config.toml
num_attention_heads = 5
head_dim = 64
intermediate_size = 832
init_std_down = 0.0412
max_grad_norm = 2.0
final_lr_fraction = 0.05
doc_mask = true
dataset = "wikipedia_en"
Each number is 128 + 32 x the weight over its row's rms, rounded and kept within 0 to 255. Layers, rows and columns count from 0. Numbers have three digits each. The size before them is the row's rms in percent of the matrix's.

# layer 2 attention query, 320x320, rms 0.0288, rows 170-210, columns 0-159
092:083137129163108117100127086171050043095110114134154149121138126132148135154075157135181130172200172123088124119124118168089061157120125127140158145149191132162166089118133119102140118136150180114090136114083102113120101081043164037151127143144090184178091130124109089143188099135121108148122110102045116106106174137120140081068128143138128099097192145120093139139109136102121175128172068144138168181082077106136122159099137143158113116159109131071145156148043078135176145121089092
088:106115134150134103112141112128114079088167081158138139122072088160165140137148125076156161112101144128099169137109172131112089142122125134084159099154131067143093168107138139151095141177116106159186183134154074073143126138070144107075126120125093102121098122075131142084116112157124137149122119176164144134157089156110144155095089126113162159137185144087129085127178118128093157170164171167143097112105117147120189100132188133123171123064081137124135131171146127076141099153119114
090:174131141140102126108118129151120123161122095127127098091139094165163201128156142162129100175092110130144147109087106116132110107091153119163090123202166086128145162149143143109154058132128098058157142171095120103136111117076121138134125072098046121191065070057140111120106144139177120084119104150114155108155144107118119156116065135089062146141176111105075081147151126154131112065167125103110125158115117107064129132121134138102119160043060178141168163135070147112143065146075132
096:129133112126170147102124120171154155108118156094239172087141125119108088156140081116154139157163153100107169075174103108124095072131087140086146090100154109134120162096104112168104099146059168145115117125137143109129065141119128137124117173120141144107154162119155084123070177152135153148156062141115135136072142159098142160131099073139083086058110122100138115146127113112149154117091116146104161101170141102133148102103133115142082111169126185152064120098108159071113152172105164
088:113078144123151152090163125153169116152181060070143125092101126172105138132136135104181124095171189120123098113167119124126149084183127163158107145170161113121033128076170160122126148182141138180139171156096080103087152132110159134104089136125121131089163152141172157094136152219135156173108109147103089092197072148092107134110108095170152149125114148100176155179066195141138141121106142153169112140151105097115061168174097112129116130206118140104061154162138108109136095127074090
089:085111145137118148152117113173091107153116089084126155122135101123173117134107155181110166137128123096079141133088095109125184179117109184098117129143088172114155103159115118097140124162128145103106118099157101125096120127154126140123114109177178122135138142184133114116100142093152149139088088129148154126107191128167127134094174131147084167168113081153168141110134085089158127122114079111121100095095072106146161141097117153110115175145126148148138057125179139131149175113064147
097:133120133107162159113167081151124055105145105135137121110151138116110124131171122151156157162152100180152057183091130104122144160104132160095096116096113096133045106108158158137141152174067119163086129117118106117186180132136141094139141132138164156147145113098162115128179068112141130192113137151144160146149127114148105160136114163104066139131091161136143073125137136117142140129147136118105149135090145192139103095175150076126119175154191177125172108138116144136102221200084104
100:168136146088104199135102109094130077158158072080108130120138126198162112055129100161174114109120127143125140185147160103128149115085152130158162161140084155057104136114116131130191189064128117184070146159150144203135119077123155112155181088112120164099138150135103124133095128048136106188156138121063133098101135141172138103160127126086133094182135155157149100109079097075219132096139124138083149152117094070078097160158149172141111125122098151134190084081100131168157169116102116
103:166147180161073077116143169153168184088127127171193111181149117070108144143085142154133192155116128081133112148160130157142131122090135141148079136127193101165158134117069125164091131144087132130122127090114149170059080137172167157113083136113145185143111109144102147101140086171142079078117149148100169114162084144095136130098150167186173143128151123148110200127080096166176143153098107169113161111079103149135135134103150111093131111080083092144075086111130165153133122174051164
098:175094126118114141152161143053104134148144082155107143107080131113136155113128114111143128081149155138173113140144152104147123160144110137166079146113100097117120066134125121101121153130151080098158133140119150088179201104148160110158122154142104052143160114107115096099088174113098120105094153131024152122129128144163109030083123156089122114141140142067187145133157109134121166140138130110126182109126108090097079167135126167100122151148144168110143179152150096105102119106158133
108:181122081154121075143152126171125146098100138154086104088153113137128132060175077161150117203117139146121126117115078077163120138117085141112152104147040137157145089099130127095089125087130123093124093146139079110125123130109138119134056026113106131172086141087134097199137144146129082166120155122120176154151153135147092138133136090108124134130095118151129156187133081059156051120118143153087139123100160121143135140120105153142145156106107173152181106183097137097087114162178085
108:181121117081103170192095136184166136145163074143175163116171116126114105158152188161196120158136121145177129143148120103105189063113164078118095164085079150080129172149114122146163169147144125155133174105107156087108113165115171144157145138093179158174100139113159129197077091083154117119075155095071123182056174180113093118081076074146135165174118124130155078073114128121163143079129141172067126145122109059115132113153129122147151130142121142172157142111140109128133118113130146
101:136096184094117064145069161158131122126074153139097082167116117154102136095140111134112140082121106149116108123051147129136079067184106115129118125164133160195153100114173131115116135126142136169125114120148166122098115143112086122140094155154145137112148167134141059139133151120095125139165170135075145096135104050121173141198108153129100198156122176147055197177128105187111128054124122165123185144127115097123193204147159187136142137109145141125106119166129127162114081115133155
113:086093178125098154188110140142163140173165093121095119129133140131155129100067177094102138119104117101182117171142085128157176122080133064160122177100125083066100189072159112175150133081107063131107179136108173090175161098160146130135104095121111129141118153170128155151146088138120155174148129108109119178097062123093102155132143118126168167145125136187090145087185169115147115152092136137125135111187090124101126097168157118139107119111100089095101110057091057167161167186090100
113:098111179062129166070084159184139145155177165136169052129118095118126120202165133108129150162166115079138147189130116112158077117171088197127091082129127069175185068164117154105117122152194133200164156159155098183115164123079150119112124138115148100148093126133218077163099157152145144111174123184093187082142117115132124107128109142081133111185133152148099079098120103102128136102165093153187171141080155102158123106116171153091155097160131100108160117159162147141164173104127153
108:152190155045089072115130135166123174149106062120107155162177159198201126155131183116176166137061152146164144106147169144123137108117136119181063073048077144122101119125110140116134163145134106171109185123078103183103114066136118142128146088094159114121106152193157109175165121159158123163116121088167136118141125139097120115109097125111106133078116138067074067157163124159135098160144129141169061180136105104182186168148117091143176095092127075120117092106132077113173094098171142
114:149111185139084150178125153109098181094139107152122166151173175120098132127138121158074097132127136105168114121119084136139114094141111085131135110162097134164128103120108112109122114067178124162083167110126145184112187097182163132142153145079076123084151195196096040133146147173098060123149100095096104092112069132170154098144103109115108136138120127093095151094149132100204185115117136160175168070107079098180159147107178166125177131134138081084145119092127143153101137154119100
103:154055188032101165140098156138111155072166105123115124197121158102156105144124130199166107125135094143151061157146167150078119128158132067167093150133100141177115083059100097138148142138139203086156133138136117146069164120197140100180149126117139140112159170165162132190118096121130110152133147117144150102143117175120160132133119087091113140073203123169133089074094076169126143098115125136153125088141149158162126114129134133174133111153175106075134093102130059118150094129154130
119:073139171051057066148115144139140065108111128093096152153134160086135142046104113129184101086071098111148101172144149102080154084185138097139111158170092127092110085110089106170110128188160155144127112120089083180122158098126111126172094152097086089103122110167154084133083144137131094151166099124123170122121107185088090140127124066107087144101097118101123139153160119111165131176136100099149153158179140122116052132139140125056126150111090142139161049135115114138123173122153161
108:167110137160098164076099109138098098117156158156201135123072123058137162143113149141154232153055052161114138113144132087176144118119110125110103089164127112101151203180152155120149101143116136104105144115146185111100109172147107166099131132124151170157132076177159083178106158128194115075191146133126163138131134184160188101107156144100135143122087139202160165079051131110187150131176133153063098170120130113089130113145125098121141105141159037165130071103143135110137085176072134
112:116076156113157211068145092124126119124146142063154139110129137122142108119104097133093188145223119106120143102116182219109176145117219149150109085086194115149129082103127148165148099135132151139073096136105158137089063160086109136112159088099151118175123152182182172110129102095131107121107118115126148166152115123084086147163160146131175118117107141132135151084170146134080144172053159134110145193129139138124176128115097081172147138142142100170117142069141089147145143122108063
111:165143126075079158108153164134090097090172100139155099089152107105164135144064158124094143145108075158120142088173143142140080185141124118126137110165154038191079121132151116158152167128133071115176175077186105158127106178184155151158164107137106141154160122095072170105109164120196090155127092152119173107108096160123145131138103153081149138123180134179172087109173100191152157106108141091093115095121081164113156105094152156160110132093122115130145153145101129055110146172079133
104:129101106150135108207142137163123190119088129126051127049071136213103192091104069115162137094146106139156067127163076069082131098182125107092191180165081131101150090128140134108142125195135149089128113171126122166171144152136140096117125113143132137076116137105064116088088127063092181140143128145157110100188154167140088129131144131143116104130061190122137141114069144120114075157116137055129183118142096174082081100136118157117096160211087169162185134164102130146092121123145132
077:115110098144164097139109163135152100131168117153145101162075081138143178138167037107107104115124152147048125186156115102093110163147159161115174127176130133083130156169132156115148086134190112129158105128162116145126138149114146120171094138148146138083134145100037097127055144106096129098184125159148126115196124121101106155101154143146160099107130150082157152132123146110102108158168098042132172100121102130085077125138156125200073128149111146113140143107061088077048084101133118
071:079117138104143187064113083121132173127122112119108140079149097126111068138107144142070138200191172093110136106082171118103133119050126102143150108126145104109129150095147123143154121164130096131065138122104195083086155114131119086130144047047128127208066148132137108135175249214068090153124139143111116177140111154111178149107110148158107151192139090062119158165150135161198134123118131138106119151123151174088153141132121151106185082130142092106132138099132093085156135162101116
079:083193168148156137129141115152106114137130101195115143177110124117110083146190164078146143142129113135137119114115072122094132162109138111105149139158139115090133052103093135123115113097123126203082130120138151121122123101116167127165146149102102091135172128111169079122140103117130159192092137152113114096145124096145137154100117121100117158095175143126116196088122103133076148132195120117118124114109104057098098152144067144143115081168144153091152080144097110125135127149132145
078:111117095114145142077164128128144128127121107120174158128151087106135125126082132193144102110136107081105122140151104082195089111116150130080137133098129149139062106112118154097127119149094165169078115153174130159133125120098128147160060099133143148070133180103103121115041196084158102124134200124135120118101082175130102133177122166105094074139158138095121186157088117114039119139144169106111118116137226168105135130134169124124114148162144122110145177102127112071128089044159124
083:181142131131112111160139093074143132133193108143191127138160131106078107132135137121087147134170111109073138195174104145132093173104152099143155079130137113099183121082143110101051155127116090183095053093105152114104109108157173106176103110116198110069092083125142145164176092176150129124131112165142082183110157096125095098122112121142115179139122130107117126150090105095191183139118080158094128058124137059113194063150103132095118145136176139152108146113060160119156143139177136
088:089128130147107133104077160130110185116190133158116207108074135141141104105139124147122153144097133125146127184130131158122126149163158067115100142149185114116117152137141099122104173086162116121163088055171104112096078050126134120143167088129129139157144125104119155115131130102100094140131106111119160101104143107153122116130077123170150116128082058112158127110134127135170125149083151159105200160068100080133105203136142084140208169097139098102133066156095136136132119146140121
077:145126183127095121134128130130148156049095147085167175088131126115142134188105136107144169120121150192121185129107121086174142092127139149078127115110157147084111148095149176130134122130120181181138185163163162114160104145099131121122105095165080165000138147055110153076166160127101131166176072124127122104103075175077108094095114104149158131177109131155119140104111088136120087108119139135158194136136129078103102083163154176133096127103154116115109193171125148142142163115104106
085:164113067173130107089155182149118119085122062151116160114104143101130146082150114110092083186077067143116172129115174079106134138141119099156184162135078041130142076103128156091124101139144140141078113112101145120157131121113136088075132118101147160155140150165135120104120127161127140095113140064115123116120139089125172106109130121155111119088140065155116069182184153150162164113164182085113081157114119145172113081137089127105082147092162164131181152146110102108097133130134185
094:131125114141197049086170136101135132131103092098132124124127141079063121126154076132134128084172140134098111109177249149101101121116107136091151162117124109062134117126151100153155143113135154107116134165135146081172179156145133120116108194132145076078096081089151064133109132161095116124133146179069171160118136104119115137166153158088109130065122076144113139097156186050196156112125112128160122131151139138108147103175112134072109100119095172141121172122145188135164120124172187
089:126091127095146121083092117130127157121086131165091171107128103142179083147180140105098117170117153107098162097065138040178130189103119122112155138067140101123103134101120154132138153136141155080132064167174135192153122125073063122177087131106096046190114153162103138151112139081187059144131096150098117137082117104137091108092136107086141136144119119127118118143134120096125061160089114120123170162106132145199123180104155135224115166071135213112083122228098125145103154157154094
091:114129121143099086094199105126172103157155073122127159127161147144131090130187133170103040148155128122136083185121120150109149188139137085163156143125088115161063146124133094087135139115122089138139165173113162125122171155104137106109188073134121151037090075111176115131129125100092158103143155145100148143110090071184119147141164118120137119124108123113157157143170128051167203121124174104152108144098094080182134097111100159131190085104085125077121158088053160076140134104082157
094:159085179133210110164124127135079151073114085078129146137127172152117208126163130123091132111096085136101145087118154095117102175096134183153106124137155169131107131129147126059100084065088170080155103127118156113055109120122120164149166168125123168060166130159107070116134146137135117124131163136110121119195100099112171181122199180077145152117153105154145163123117131048122160141178142141150113210124138149112093156106120126094151088130084114107134152125092101077143078105161149
101:130109101141152143112152131114137115100089139151168142158113165094119193145120112152150173172076091101120144175121109129102092147099118128100136159120155119130113197164080121149126209109152101156119128161168158110138102110143175132106149141127151095073144112116082177087118212125089096102168152177151080132162127152130160108165147142160149127099063102140129145087144100100118108141094121085126130098104164110117132161123119065144149141135088139107095099147193106210111158155064087
090:040144098069101100092084119104104120141180110120105110174137156140132114145094107137152121070137171138140133110195140124111126169148128148111055201142134115108107105109131160107074120167092147153160101160082111121190190147155141110104148135098143127122142092136063097140118100142142104052173176126119092080118122180139145203145159100066148148101162132095167186146106163125140190121176146110177135125166095065165101106129190148082111134081126139117130123133114156097129191138119167
096:096185107085115112053142089118128087142157104126169237100154183114128136099161075096138143169132177062130133144038148127107120143084142189091151095144118137098183152100072170175119072043191095105119168154125144140101101159098130155120114147135206110159129148149151178083142171158104150123116105104160161124116093146160148126156137159172087132129143131118089128128131120149153104113136144079137097161111139218167121140135070127094134106149123111161159147086121100149135134157055157
105:168128172135153077069120137169067119110053121097101077106092131132068149106144087096097134191140079116164167143097087171094118148110095137101139098093127100135186135101093098080096137174089141124114118153118172098063105159050113160155128112093076118187152106118171119132124049153158089117166132146132160110080110126112127132153159159117166154164160120099123120144189052181100106122108142088176137158143137144185102144112154124158097088085101161164097123123144153109106072101153110
097:093092129120115106100103105079105128161082109142126166124133151096115141178150143127122133149081140107146129122156184108166128131127089141123154150093141036135135220088125104096094109115151141112138147120110144122182216169143129096087082112124175124142071073082138126181071118139092130068167132124146182069086115104092132148131140097143096183103159140111100093154160142178124102053174095124141101151119089149070103126142139138108116169161111119143106093169123117200105159168095135
106:140121085158149116113088140074090128113067129099141094163150109135060141168125118136137143197113104176069199114097066158158069099163127150112170103105110199160131194066145101125125149079172099102079139144171145119096112156075137074125141129138148116128130147170135106147105089104139140060120143142106099120162104160044145114105164135166092111171095112131137120108095120143081122091123081151130134166033183133144185168118147144164149127151088052176143168168083098120123119129159133